Weights of a small transformer language model.
Size: width 256, 4 heads of 64, MLP 1024 tanh GELU, 12.5M parameters.
Architecture: LayerNorm before each block, biases.
Training: a variant of SOAP for these matrices, 3177 steps.
Each number is 128 + 24 x the weight over the matrix's rms, rounded and kept within 0 to 255. Layers, rows and columns count from 0.

# layer 2 MLP down (transposed), 1024x256, rms 0.0828, rows 831-857, columns 128-255
[[132 115  71  90 127 115 156 156 159 168 156 110 201 128 169  84 111 115  97 128 108  90 172 171 105 102 108  85 179 168  82 150 142 118  96 121 127 116 126 124  98 109  94 130 118  40 150 136 116  70 149 153 171 152 123 135  74 151 113 112 150 107 124 161 117 112 134  64 129 144 108 125 134 152 115 164  77 121 163 136 106 134 169 181 136 130 139 143  87 122 119 144 122 142 131 128 161  92 141 103  82 167 131 122 147  97 115 144 177 165 146 111 188 142 180 138 131 115 110 158 188 128  71 123 201 145 141  96]
 [ 98 150 114 102 125 167  96 110  88 139 111 138 122 119 154  87 148 121 114  88 143 155 150 121  88 150 145  94 107 176 141 143 132  93 175 111  95 140  88 170 121 127 106 108 133 137 125 116 130 155 109  96 162 142 142 120 131 190 149 159 141  64 128 100  91 114 152 123 124 138 117 111 171 107 113 140 106 113 114 110 101 148 162 130 108 153 152 161 100 118 116  83  97 159  99 159 161 137 113 160 153 127 120 118 111 110 127 138 154 124 155 137 121 152 114 139 143 130 132 138 133 136 110 114 153 142 126  83]
 [143 116  76 101 128 124  89 137  82 102 145  54 157 128 127 182 109 117 118 154 151  68 153 134 113 118 147 123  98 205 133  83 124 109  99  94 100 115 144  74 103 126 102 155 124 111 134 164 180 132 108 142 100 140  96 132 126 171 149 148 122 110 184 157 131 100 155 132 169 141 119 100  59 115 165 153 145 125 146 133 130 146 111 129 131 142 113 141 123  60 113 133 140 126 134 139 157 177  95 132 112 125 103 111 141  90 128 158 115 121 170 135 114  82 144 136 189 119 149 155 105 100  90  89 108 172 127  99]
 [111 109 115 146 138 135 139 159 117  89 123 136 139 136 122 176 141 142 139 127 133  94 134 151 148 136 121 154 133 111 173 154 125 133 137  97 145 112 116 117 124 146  89 140 147 135 192 120 142 143 124 145 127 103 149 117 137 144 149 129 113 115  88 136 130 107 119 137 151 125 145 124 139 151 103 158 151 207 142 187 162 149  92 114 124 115 188 134 103 132 108  78 146 170 154 145 120  79 132 134 130 132 161  98 123 116 148 129 109  92 167 129 127 131 142 132  77 134 145  89 136 123 115 124 137 164 115 133]
 [118 122  99 113 184 133  88 138 101 121 165 109 156 119 159 135 144 144 147 140 120 117 113 131 126 126  82 144 121  88 120 120  99 128 133 108 177 108 184 113 142  79 127 116 103 150  73 138 127 136 126 149  98 129 106 141 106 135 146 142 113 141 102  80 132 107 135 149 161 108 105  93  92 113 152 104  91  90 174 128 142 119 108 127  90 132 124 114 190 114 151 120 102  98 127  98  78 143 110 111 129 180 126 103 141 121  97 130 111  98 126 165 100 132 171 119 167 143 134 126 107 113 149 135 159  84 116 119]
 [149 146 111 158 125 116 155  71 120 125 163 107  71  90  77 151 171  93 100 129 158 122 170  94 100 130 134 120 115 139 139 128 131 149  96 151  98 120 118 142 154 165  97 145  88 181  95 147 111 114 123 168 141 137 119 132 137 110 132 148  98 151 150 128 152 158 122 112 162 121 112 148 132 121 102 138 142 126  84 122 128 136 110 121 162 101 104 112 103 161 166 114 131 112 155 123 119 164 124 126 132 119 156 126 135 115 125 125 154 110 144 184 146 157 133 146 130  95 129 137 133 139 150 125 112  68 126 137]
 [170  88 158 143 131 135 122  78 147 125 124 111 107 174 180 130  83 164 134 114 132 162 133 127 111 122  81 122 165 101 138 131 110 124  87  75 153 141 138 111 127 126 162  81  96 160 164 110  96 132 132 139 111  93 117 177  47 125 156 107 113 138 128 151 174 138 162 123 129 125 111 115 122 144 115 107 128 126 125 119 110 142 120 135 180 129 103 139 152 198 130 154 115 116 125 136 143 145 110  98 108 143 122  83 119 144 163 118 141 126  74 117 162  89 125 137 120 151 129 138 107 142 163 140 119 110 111 136]
 [119 110 114 121 181 121 137 132 141 136 147 118 143 113 108 147 134 151 141 134  98  82 106 113  87 148 148 126 170 162 140 103 138 108 131 109  74 126  85 129 112 197 119 146 113 159 153 108 114 121 135 158 123 119 116 126 139 149 123 119 114 133 176 139  65 161 133 161 121  91 154 174 106  80 120 112 159 150  93 120 103 132 128 142 136 143 130 109  86  72 101  71 130 170 131 156 144 108 133  81  72 113 154 128 164 134 165 147 160 106 132 127 163 126 131 146 111 134 136  89 102 143 168 116 159 164 134 121]
 [151 137 122 175 158  79 113 140 175 126 131 166 126 131 138 130 131 108 145 122 152 168 106 105 141  93 148 125 150  84 165 150 114 130 148 111 141 125 100 139  99 127 101 125 140 157 137 146 121 134 108 103 122 137 158 135 137 180  97 178 129  97 118 131 126 113 147 109 147  78 135  97 117 166 149 143 121 167 143 125 117 148 128 149  87 103 132 149 131 160  98 124 160 120 131 127 152 134 125 119 136 129 109 130 116 167 114 107  68 119 120 110 126 156 153 107  91 130 131 152 109  86 138 125 141 152  92 155]
 [119 147 158 114 145 155 110 127 150 155 131 141 121 105 129 119 150  94  74 137 130  82  92 148 164 140 156 141 144  94 120 107  76  99 134 182  75 166 129 143 163 115 116 132 173 136 162 138 141 111 135 123 158 133 145 148 141 124 109  95  86 113  92  82  96 158 157 130  80 128 149 150 153  93  86 137 146 112 107 108 134 143 140 110 124 133 146 118 121 120 140 136 108 113 115  87 117 176 134 159 156 136 140 151  93 134 129  65 127 109 122  90 163 108 162 108 192 116 126 128 122 105 143 148 146 145 121 112]
 [ 94 103 105 136 114 114 118 136 114 120 145 134 122 104 109 121 120 159 160 161 120  95 107 108 167 158  67 115 109 138 139 134 127 121  98 118 131 121 166  96 145  99 132 117 142 155 161 107 120 106 170 132 171 104  98 151  95 113 122 134 109 103 121 124 156 133 112 149 107 118 134 143 114 121 125 149  95 140 110 122 200 141 116 115 123 123 147 115 159 100  70 150  98 125 137 135 125  99 103 134  81 144 110 151 138  72 148 124 109 109 177 135 106 127 141 127 118 139  93 126 110 149 151 107 125 122 138 107]
 [133 122 110 128 136 134  98 111 123 132 144 135 140 143 139 111 113 107 116 125 124 120 134 111 147 122 117 141 141 107 141 108 113 115 137 119 143 137 112 127 129  99 116 141 137  91 101 163 108 125 116 116 143 162 163 125 146 120 131 136 132 124 113 129 146 122 109 129 102 134 111 147  99  98 108 131  89 122 131 150 116 125 147 101 139 102 130 150 118 155 114 117 113 163 117  79 130 159 120 117 152  97 139 128 103 113 134 134 121 130 123 106 115 114 124 115 126 134 112 109 117 131 129 156 124 129 120 130]
 [186 130 130 143  99 137 131 148 117 114 144 146 139 110 148 132  99 141 126  83 136 150 136 114 146  93 144 162 134 178 155 101 107 138 115 139 161 146 157 125 154 120  83 151 127 115  97 113 115 172 122 130 167 129 144  59 165 136 108 153 106 141 134 107  96 127 131 154 104 144 150 131 182 109 148 126 185 131 123  87 132  89  95 167 126 118 168 113 159 147 142 116  80 162 126 151  86 107 145 144 123 113 149 128 132 122 140  96 166 122 174 106 124 132 113 122 116 118 127  77 155 104 114 126 158 130 103 109]
 [100 128 132 185 157 156 158  98  97 123 173 112 141  89 110 178  87  84 142 127  84 141 128 178 104  95 147  99  91  84 135 131 115  98 165  83 129 181  95 118 115 113 159 178 112 130 133 135 104 130 113  99 127  98 128 162 168 186 130 159 108 112 126 116 145 166  75 157 156 143 142 102 149 116 113 169 120  92  63 119 139 120 157 126 125 153 151 125 114 180 164 184 120 133 179 144 100 101 144  72 109 111 131 101 143 129 125 140  75 132 102 152 163 143 130  93 158 118  84  95 145 128 138 112 153 214 104 161]
 [115  96 114  99 136 122 111 117 139 116 137 131 125 123 104 126  99 120 129 128 171 115 115  85  85 142 135 135 148 176 130 144 138 131 119  76 158 150  92 117 120 132 105 127 147 121 171 143 169 157 114 157 101 110 157 142  89 104 142 141  99 121 115 117 191 124  98 180 139 168 166 149 129 107 158 116 148 109 144 120 157 113 112 107 121  73 178 121 186 108 125 136  82 137 115 159  98 148 158 150 129 116 156 128 117  92 125 129 142  99 141 153  94 118  89 172 130 146 125 107 117  95 113 115  94 139 171  98]
 [ 84 132 120 121  97 103 100 148 145 120 114 139 136 113 156 160 143 116 122 140  96 111 168 139 126 107 139 152 135 132 114 131 124 143 178 120 126 135 110 120 106 147 113 138 138 151 140 116 105  87 102  96 157 131 103 172 126 120 111 132 124 147 109 119 163 145 100 132 115 164 139 148 110 129  49  76 117 141  74 123 138 155 128  79 152  91 147  97 138 140  89 136 168 113 160 143 141 151  99 109 149 147 164 184 168 108 113 121 161 141  98 126 119 151 136 131  96 123 109 103 123 130 151 140 158 148  93 132]
 [104 141 146 185 160 106 150 105  75 147 154 147 118 146 131 165 126 121  98  66 102 145 102 145 147 164 103 121 127 101 111 120 143 139 130 120 118 160 106 136 104 157  80 145 148 130 116 116 168 103  86 137 113 170  76 127 150 122 147 144 139 125 160 133 155 152 144 154 157 140 134 140 116 150 132 126 131 158 134 135 147 130 156 130 149 127 157 107 149 143 133 138 107 140 142 148 114 131 138 123 125 125 160 150 145 115 123 161 152 121  85 161 133 134 135 131 140 135 105 161 133 147 127 151 108  99  99 151]
 [148 169 109 139 107 109 157 120 128 110  91 118 118 132 116 111 149 127 116  87 107 146 134 131 147 152 163 144 116  81  92 128 138 141 131 156  91 129 134 157  92 107 127 140 129 174 153  87 126 116  94 129 140 106  96  99 141 127 119 154 145 159 152 110 128 146 130 139 124 163 134 120 114 120 139 153 141 139 137 116 122 121 160 132 162  96 129 143 107 129 119 174 139 120 125 166 159 106 170  69  91 143 111 196 145 171 144 156 145 101 108 103 101 120 134 155  76  74 134  73 130 113 125 122 139 129  97 162]
 [148 107 190 119 111 124 171 108  95 149 119 108 128 128 111 149 139 101  93 152 113 108 156  94 154 124 119 113 151 129  76 118 133 133 137 104 190  96 130 118 118 103 121 120 111 139 120  99 149 161 108 103 137 171 158 185 114 112 110 141 121 134 139 132 146  94 165 140 118 118 188 170  76 150 149 147 101 153 115 129 192 126 125  78 123 108 100 119 133 109 111 125 168 144 100 121 128 120 144 141 130 120 149 126 130 170 144 142 126 164 107 101 135 174 138 153 118 129 164 103 131  89 130 134 176 169 141  85]
 [120 161 152 132 138  97 173 105 109 124 125 145 137 106 104 120  94 136  90 127 142 145 121 134 119 126 129 133 157 170  97 150 112 199 158 118 130 165 106 127 139 121 112 151  98 161  84  76 165 123 158 135 158 132 153 166 141 104 149 130 167 137 176 106 169 104 156 138 115  92  75 168 105 151 143 147 122 128 105 118 170 191 112 148 158  96 138 175 110 141 102 108 135 152 123  84 109  99 126 116 110 115 162 148 114 122 136  77 166 120 121 114 163  98 110 166 133 146 155 149 186 148 109 162  96 141  99 133]
 [ 87  93 128  94 146 121 150  76 185 126 122 136 115 102 121 124 112 157 164 124 126 124 154 145 143  95 131 106 150  90 175 177  67  94 163 130 107 160 154 123  95 119 153 119 159 112 134 129 108  94  96  99 163 142 159 115 127 127 172 130 134 163 118 122  86 144 107 187 128  75  95 153 117  99  84 135 101 105  86 177 116 143 136 131 152 125 147  99 178 113 130 131  76 110 142 152 137 123 102 118 153 136 129  76 153 186  96  96  75 141 146 107 171 185 164  85 128 106 132  66 168  89 146 143 142 132 130 132]
 [173 123 175 135 131 138 130  93 102 112 123 158 108  79 135 126 140 128 123 115  94 176  93 133 137 138 181 119 124 101 167 141 131 109 144 116 142 119 131 106 113 172 100 144 150 135 114 168 138 102 127 106 150 163 107 152 135 147 106 153  93 120 128 143 116  96 163 158 112  54 130 203 125 112 114 118 135 185 148  59 137 120  93 125 114 110 141 162 170 147 168 107 120 161  91 127 104 144 112 105 115 150 177 117 130  87 154 130  98 118 116 114 138 127 162 125 132 165 131 157 101 102 181 101 153 130 113 162]
 [ 79 112 133 122 125 122 160 108 128 131 104  83 108 114 125 121 130 133 137 130 146 121 145 148 110 130 160 116 131 112 106 114 109 123 125 126 123 128 120 122 141 106 133 103 120 133 129 127 127 114 115 140 116 168 139  79 153 125  99 109 157 117 143 139 102 134 117 127 137 123 149 151 131 124 140 122 134 118 112 121 118 151 119 148 158 130 121 116 142 139 152 142 128 163 121 151 133 137 102 139  96 144 170 137 141 143 108 101 119 140  91 117 130 108 138 114 159 146 101 133 139 148 122 118 150  98 155 141]
 [142 107 190 132 100 120 154 120 168 119 162 102 150 126  77 128 119 129 136 137 109 106 133 127 150 165 134 129 155 116  81 137 146 132 155 142 161  92 138 146 163 129  92  91 162 154 147  89 157 118  97 102 105 144 113 172 144 127 169 130 119 118  81  93 128 179 156 141 125 140 140 136 115 131 106 136 148 126 121  82 126 102 124 133 121 135 108 128  89 129 141 135 100 124 166  83 154 116 144 144 104 153 135 140 169 132 139  97 115 109 162 145 109 119 126 146 128 118 144 106 133 149 158 109 182 121 134 103]
 [134 113 153 149  89 139 107 136 115 125  94 195 145  96 109  89 132 115 119 113 144 116 123  55  95 118 130  86 131 132 124 114 139 157  97  99 152 121 122 116 108 156 109 139 148 103 128 127  90 162 162 124 105 115 121  97 169  68 125 143  94 111 130 133 157 129 164 158 124 145 170 160  76 148 103  75 155 119 102 133 149 137  96 113 171 127 110 131 128 141 164 166  93 132  88 111 137 154 144 106  87 101 126  82 107 121 161 123 159 165 151 187 131 132 135 116  95 122 148 135 123 185 134 163 116  81 113 149]
 [161  89 126 155  96 113 127 140 156 162  81 124 128 154 148  99 114 133  97 140 120 118 149 174 128 144 115 138 106 104 147 123 116 129 137 147 112 118  91  97 127 140  94  83 106 161  99 149 118 112 112 139 157 138 165 146 133 120 150 123  87 139 121 114 184 129 118 128 149  96 123 150 155 134 112 135 129  74  75 152  69 146 133 122 148 115 123 129 189 118 141 129  90  97 103 123 106  90 142 122 124 144 149 105 125 139 139 118  91  91 141 142 157 149 109 130 114  77  73  85 117 122 153  83 100 161 111 141]
 [146 113 148 100 143  92 107 143 123 156  95  95  83  39  92 108 130 112  96 107 142  74 134 121 136 132 110  80 166 143 140 144 159 135 128 112 161  88 146 156  98 112 123 156 126 166 109 120  74 129 129 103 152 132 150 192 154 154 112 107 134 101 110 148 140 182  90 128 122 162 147 153  81 131 129 115 126 164  89 113 130 119  99 154 150 113 140 151  94 123 179 114  92  80  95 116 111  96 116 126 120 118 163 137  65 137 127 112 144 107 123 153 185  76 146 138  94 109 162  98 119 127 159 124  95 102 105  97]]
# layer 2 MLP up, 1024x256, rms 0.0736, rows 832-858, columns 128-255
[[122 146 134 138 125 110 137 141 102 115  97 161 125 127  88 179 126 118 173 128 132 126 125 159 110 152 117 145 123 145 117 113 123 158 144 134 117 168 133 132 174 138 117 121 130 116 106 126 159 144 108  81 146 137 134 119 106 135 139  91 119 112 130 111 122 111 136 138 151 117 147 129 156  82 117 117 127 103  98 119 143 116 112 156 131 191 127 122 104 159 100 110 140 116 121 148 124 104 137 112 105 118 132 104 116 116 114 153 109 102 177 136  82 112  84 114  93 126 122 136 159 128 105 152 121 129  83 112]
 [146  98 100  68 107 120  91 103 102  86 170 115 122 132 161 180 120 140 133 143 154 141 145 103 153 110 138 153 104 126  98  82  97 130  50 136 140 126 170  98 134 189 113 139 103 175 144 128 107 135 121 114  89 173 103  51 134 142 144 154 168 115 148  96 112 119 155 117 142 118  66 105 101  97 143 218 109 117 131 141  78 155 115 178  87 144 116 159 103  61 149  62 145 160 137 120 134 175  58 100  81  93 125 123  83 150 148 145 131 122 124 177 113 128 170 158 142 134 150 148 129 139  71 131 130 114 181 117]
 [144 146 140 134 106 119 125 136 110 153 109 155 127 154 107 104 112 176 131 150 135  95 131 125 111 112 134  95 165 120 104 129 111 147 108 165 119 169 165 137 115 115 155 129 108 144  70 150 137 113 121 131 105 132 104 110 136 126 102 132 157 148 131 101 106 107 150  94 126 132 138 148 138  94 132 107 126 124 156 126 134 150 156 114 124 103  91 102 166 167 115 157 136 158  91 109 123  95 148  99 102 155 116 133 128 160 177 114 129 142 103 112 132 122 118 139 153 123 152 159 144 142 129  99 139 118 111 144]
 [135  96 136 145 142 112 120 147 121 163 133 119 159 160 161 159 183 162 125  98 166 127 144  88 100 113 106 105 111 195 154  83 124 176 130 120 152 129 108 138 126 141 108 148 173 145 158 140 103 118  99 135 112 148 105 155 150 163 115 153 132 146 128 133 124 106 104 130 134 135 149 114 122 160 109 120 132 140 137 118 114  88 120 127 128 132 154 154 142 113  90 122 150 117 129 160 119 188 121 123 121 121  70 139 116 122  87 102 166  94  96 111  82 114 118 142  73 121 162 127 134 118 151 149 136 147 124 129]
 [100 108 139 156 136  97  99 142 143 157  45  87 167 177 149 151 126 112 126 111 128 127 140 104 117 146 161 122 130  90 145 124 120 143 132 103 109 129  78 131 136 136 155 116 152 124 108 128 148 146 122 114 147  94 123 132 132 131 121  91 125 139 159 124 114 132 157  96 128 134 143 117 147 125 120 137 113 111 124 113 153 124 126 135 125 146 125 114  66 111  92 119 129 108  98 139 144 105 132 170 123  99  99 110 127 120 137 121  97 126 110 136  95 101 156  64 132 120 130 102 104 168 110 168 152 138 159 156]
 [104 132 125 142 126 117 117 141  97 142 163 142 118 124 105  92 117 127 158 149 113 115 145 109 125 182 152 110 140 159 101 137 125 147 109 107 125 143 118 109 147 121 120 107 132 158 120 116 121 139 124 111 124 165  93 132 103 170 121 121 106 131 139 141  87 107 137 105 109 118 172 126  80 140 178 141  97 131 102 125 114 128  74 101 110 145 185 128 155 121 101 146 102 135 110 109  79 147 153 153 123 120 120 122  94 128 149 161 133 120 100 138  79 176 161 152 124 114 120 110 138 163 143  99  95 127 132 112]
 [122 157 137 123 136 141 155 107 138  34 130 137 161 101 129  90  72  94 145 133 141 106 159 191 169 153 124  83 160  96 136 156 159 102 161 141 139 159 130 132 111 158 111 124 163 128 110 124 130 129  94 139 142 146 107  93 135 150 154 121  87 191 176 168 133 184 175 106 127 123  88 123 136 152  99 153 163 162 115 125 144 118 111 145 102 105  95 166 106 150 171 136 143 150 151 107 141 126 122  78 132  80 171 106 117 106 138 154 112 143 143 113 164 149 151  98  93 117 124 216 130 100 101 170  99 134 132 155]
 [169 138 138 133 131  93 148 167 114 143 128 139 130  98 139 127 136 107  97 108 130 131 133 130  73 125 186 150 137 139 138 156 147 127 116 122 104 147  85 124 106 111 120 117 117 109  88 126 161 159  97 126 110 132 105 138 136 113 122 137 111 152 187 132 131 133 104 151 155 128 174 109 148 140 150 117 132 147 149 115 110 139 118 107 166  77 114 143  99 117 137 128 138 142 146 120 154 105 146 107 152 110 150 140  96 127 187  97 129 131 132 136 160 119  81 128  92 121 152 114 142 158 107 130 146 164 168 154]
 [133 128  70 177 172  90 157 102 107 165 146 108 145  95  77 154 168 110 125 138  73 143 116  79 138  80 159 100 111 110 142  89 184 163 155 160 135 179 148 142 163  95 150 107 138 174 113 111 171 129 128 147 100 131  94 110  84 104 142 121 124 134 151 174 142 133 164 118 171 138 104 132 141  75 134  90 114 147 123 104  98  99 161 133 125  98 117 137 120 115 121 118 168  87 103 135 103 158 133 143 134 138 151 109 139 170 123 142 172 118  90 146 202  98  82 123 156 166 170 100 121  95 155 122 135 103  72  98]
 [127 139 116 194 183 127 109  99 146 118 156 158 131 124 132 117 167 148  96 120 152 141 131 135 149 126 137 157  73 104 181 129 171 140 133 138  71 126 146 139 160 127 147  84 180 106  92 140 160 166 157 160  91 106 137 102 113 122 133 101 109 136 135 128 117 171 125 115 137 110 114 134 137 117 107 100 123  92 155 190 127  97 146 108 170 131 135 101 130 143 155 130 136 150 174  98 155 117 119  92 133  85 139  97 113 116 129 129 160 118 103 161 147 112 101 140 126 142  92 118 137 144 149  93 153 127 121 123]
 [111 155 153 138 113 142 129  91 137 128 105 142 127 111 139 147 138 133 148 127 108 130 127 134  97 116 151 134 120 127 126 149 124 128 100 117 120 119 131 136 103 144 158 130 116 141 151 108 140 115 161 129 130 108 106 139 118 135 145 142 130 153 108 133 113 141 160 116 172 139 158 126 156 161 129 127 192 122 141 104 129 130 101 165 118 137 105 117 123 118 112 166 160 101 146 153 140 106 129 123 121 128 116 127 147 150 155 122 102 104 138 144 132 144 111 120 117 138 155 133 118 125 113  98 117 125 141 146]
 [106 157 107 128 153  97 135 166 146 131 155 127 149 139 124 132 137 115 137 111 117 107 108 120  93 119 104 116 137 118 147 129 134 141 146  90 111 151 115 116 129 155 137 107 109 105 130 113  91  87 112 176 115 164  93 135 106 117  82 118 145 132 161 163 137  99 130 148 116 140 146 108  99 117 115 131 102 112 150 132 122 105 132 157 152 124 130 135 129 158 128  95 120 109 151 146 106 125 168 134 103 134  99 136  81 168 132 125 111 152 130 106 106  58  95 141 131 106 127 131  88 160 115 130 152  98 114 115]
 [ 87  77 130 136  98 155  87 108 109 128  91  91 134 138 143  80 109 133  69 142 100  77 136 103 111 130 128 130 140 109 112 131 128 148 144  91 142 165 146  87 135 157 147 162 118 145 136 121 149 150  71  90 125  86 121  91 140  90  96 101 150 132 100 152 118 130 137 179 137 146  78  56 132  98 155 126 101 150 119 108 144 133 149 121 181 101 185 122 113 111 174 151 137 163 136 114 134 113  97 124  94 134 112 110 146 149  95 131 102 163 119 128 183 129 118 150 160 169 129 165 143 130 146 132 121 152 160 123]
 [119 112 130 113 103 144 122 150 143 157 131 105 139 130  70 151 157 104 156 110 124  79 141  98 129 109 166  84 162  96 135 147 130 106 132 133 177 168 143 134 151 132 102 159 160 133  97 167 145 107 192 135 135 146 156 120  88 175 128 109 113 152  95 160 159 164 106 113 123 113 141 135 127 128 119 174 109 110 111 113  94 142 131 126 115 142 115  89 113 128  95 150 114  84 132 120 108 169  95  90 152 147 107 187 150 141 148 180 132 136 172 138 108 126 150  79 162 131 116 134  82 110 143 141 129 134 118 139]
 [107 170 159 120 104 115 120 154 129 140 135 115 140 149 107 109 139 115  84 141 162 156  88  94 121 156 135 151 167 115 137  79 143 101 114 113 184 119 118 137 136 125 135 103 130 135 117 130 130 162 177 135 126 119 155 157 127 118 154 148 157 137 176 148 132 113 111 107 139 148 126 123 125 113 123 108 135 117 133 116 113 116 158  98 122 147  97 155 155 126 133 116 126 145 120 129  91 145 140 122 109 128 101 102 112 150 141 121 128 124 112  88 152 104  91 122 122 116 138 166 108 151 109 136  98 120 153 158]
 [136 154  91 105 123  84 139 112 143  82  98 153 144 111 147 132 118 120 164 108 150 114 114  92 103  92 114 184 130 142 116 147 137 119 140 158 111 128 104 126 133 123 155 135 128 115 160 133 106 106 177 133 116  70 116 143 107 137 157 138  96  98 108 156 100 134 120  97 138 124 121  89 139 135 117  97 123 151 131 116 105  98 171 112  85 149 102 115  84 127 115 119 150 115 126 111 125 119 117 118 127 100  94  78  95 155 100 145 124 110 120 131 139 108 155 154 150 139 172  97 130 138 119 109 111 116 141 140]
 [130 143  86 117 126 104 100 150 170 128 127 115 140 108 127 123  99 112 125 115  97 113 113 134 158 100 119  77 119 113 124 117 106 116 142 116 120 163 144 145 149 159 119 164 111  75 149 134 131 103 174 100  39 109 150 134  91 141 157 146 134  80 113 138 113 169 114 152 103 136 109 141 144 155 118 128 174 102 141 130 111 131 142 125 126 159 114 138 137 122  98 143 172  96 112 128  95 105  91 136 141 144 102 131 125 112 143 162 124 134 110 122 124  98 129 135 154 161 130 153 119 154 102 104 169 135 117 128]
 [135 115 112 125 149 137  99  94  98 129 104 109 174 137 134 137  94 139 109 126 147 126 128 184 140 141  97 125  78 148 158 133 103 138 123 171 138 116 136 105 105 145 112 166 133 146 172 171 168 151 144 116 122 147 106 166 133 143 116 121 170 122 111 163 156 128 163 104 154  89 129 142 134 155 116 198  83 113 157 172 113 147 123 175 132 117  84 116 129 157 183 134 165 132 119 121  83 148 158  93  99 128 111 128  99 114  91 128 139 135 124 165 175 148 168 138 126 165 149 143 152 108 105 121  80 106 129 137]
 [155 112  80 103 162 171 130 162 138 110 125 146  88 116 102 139  84 149 136 185 149 131 130 110 131  95  29 133 145 136 115 179 133 164  98 184  88 137 118 150 149 172 142  85 107  82  86 106  89 127 121 141 141 133  95 129 126 138 154 120 138 118 111  75 141 177 147 167 114 127 137 159 140 134 154 158 100 177 157 126 116 131  83 103 168 116 146 129 132 154 115 162 163 142 142 133 134 124 179 117 144 163 101 157 138 153 157 102 125 129 132 129 203 158 113 126  83 121 140 157 161 118 108 162 181 132  93  80]
 [130  93 132 129 138 145  88 130 110 149 134 143  93  89  91 114 161  99  98 177  95 138 133 117 123 131 145  93 124 137  77 155 105  94 158 131 109 155 177  81 129 142 145 124 133 158 158 144 157 141 117 153 162 118 117 107  96 130 142 136 109 159 160 163 128 115  95 139 126 118 117 119 113 111 127 156 152 109  92 126 156 157 156 135 118  91 124 143 122 114 135 132 121 155  99 126 106 137 133 118 119 121 153 131 156 144 123 112  86 178 113 157 121 115 141 142 141 141 110 122 150  94 113 114 164 115 141 136]
 [105 126 190 134 174 124  86 150 146 133 191 141 160 155 188  53 136 119 138  76 115 115 149 113 138 121 136 137  84 144 161  83 154  96 143 139 140 155  91 146 150 187 144 126 139 105 101 150 160  73  83 128  80 119 137 154 153 120 150 116  81 137 155 191 122 118 127  86 141 109 116 230 129 163 140 142 100 126 150 124 122 144  68 115 120 129 154 129 132 150 173 123 159 100 109  92 113 123  93 139  97 122 135 141 132 117 141 110 128 141  78 142 166 106 161 166 100 149 177  88 146 141 187 172 144 114 169 150]
 [178 143 121 124 128 117  55 140 152 106 139 170 198 141 125 120 118 113 113 146 132 126  97 123 133 118 122 129 121 138 153 162 136 135 164 136 115 101 127 146 146 158 104 151 138 110 108 122 134 157 146 127 146  83 109 143 127 116 181 137 115  92 151 104 167 100 106 147 127 146  99 137 117 141 119 112 124 143 122 149 137 128 150 139 123 139 132 101 119 123 139 126 130 125 137 111 127 134 155 125 166 119 100 144 115 124 136 148 132 104 147 123 129 136 156 159 112 112 158 128 136 147 144 115 112 160  77 114]
 [102 100  87 103 120 115 103  87 103 118 122 147 149 149 153 128 103 119 114 147 135 166 122 135 113 112 133 124 126 149 143 132 100 169  94 103 133 168 163 112 150 101 126 106 117 109 137 158 123 131 133 126 170 130 129  54 158 145  96 134 156 119 158 143 125  81 120  99 143 148  80 104 130 136 127  86 150 149  97 176 126 123 149 128 158 115 138 140 147 111  96 134 141 118  91 132 124 120 113 127  96 121 108 154 109 142 150 158 154 129 126 106 147 105 161  99 101 154 104 151 121 137 102 131 113 164  92 156]
 [151 124 168 101  99 148 119 131 147 110 109 124 137  74  89 104 136 117 112 135 123 107 116  83 128 128 154 104 105 116 133 144 137 123 118 117 140 128 122 132  91 126 109 183 180 106 139 145 107 107 121 132 153 154  93 124 141 109  96 136 160 136 124 134 177 143 114 113 121  96 159 132 137 132 140 108 117 136 157 139 115 122 130 155 149 175 168 169 102 160 107 124  99  96  79 126  94 129 130 137  94 131 145 150 144 153 123 100 134 133 126 164 134 116  87 123  90 155 124 155 126 146 137 135 140 126 142 156]
 [127  84 137 108 165 115 139 134 131 110 138 118 149 152  99  84 179  95 135 113 128 114 141 136 154 117 107 166 144 148 116 111 119 153 153 123  93 140 144 111 112 122 158 163 141 121 130 158 139 165 137 148 128 123 130 153 105 112 108 118 170 140 124 128 128 163 116 149 158  69 134 120 135  78 105 122 163 111 159 115 106 140 107  81 110 126 147 148 137 138 110  96 125 134 144 142  86 121 119 122 144 123  86  99 171 162  97  76 103 137 154 101 149 129  92 108 116 123 134 113 117 124 132 132 165 104 143 122]
 [113 163 103 113 133 123 149 162 138 130 116 156 133 128 132 112 108 144 114  98 107 143 175 107 110 177 167 127 150 101 108  94  99 113 122  99 110 172 156 187 114  85 161 119 163 128 124  93 129 135 101 104 144 138 100 111 137  99 164 170 116  82 172 148 134 148 181 146 113 142 124 109 157 130 159 123 133 155 115 125 132 126 117 119 108  70  87 132 142 121 170 183 117 171 108 123 126 109 157 175 106 108 127  67 112 127 139 126 176  68 141  98 150 103 176 172 120 119 134 136 118 163 149 151 118 114 104 147]
 [102 147 114 133 149 116 132 108 110 137 115 118 119 124 128 124 133 139  94 189 117 134  99 105 132 141 130 149 131 151 161 122 145 133 112 130 137 147 135 156  96 119 112 152 105 142 119 125 115 138 121 146 126 128 153 137 100 175 141 139 164 108 113 166 112 115 121 138 107  78 121 133 140 118 134 106 118 160 159 140 121  95 142 123 124 108 110 112 112 143 153 151 158 101 133 134 142 153 121 124 156  97 129 107 120 128 117 128  95 145 101 140 146 102 148 140 131 120 107  98 123 129 135 115 146 108 106 123]]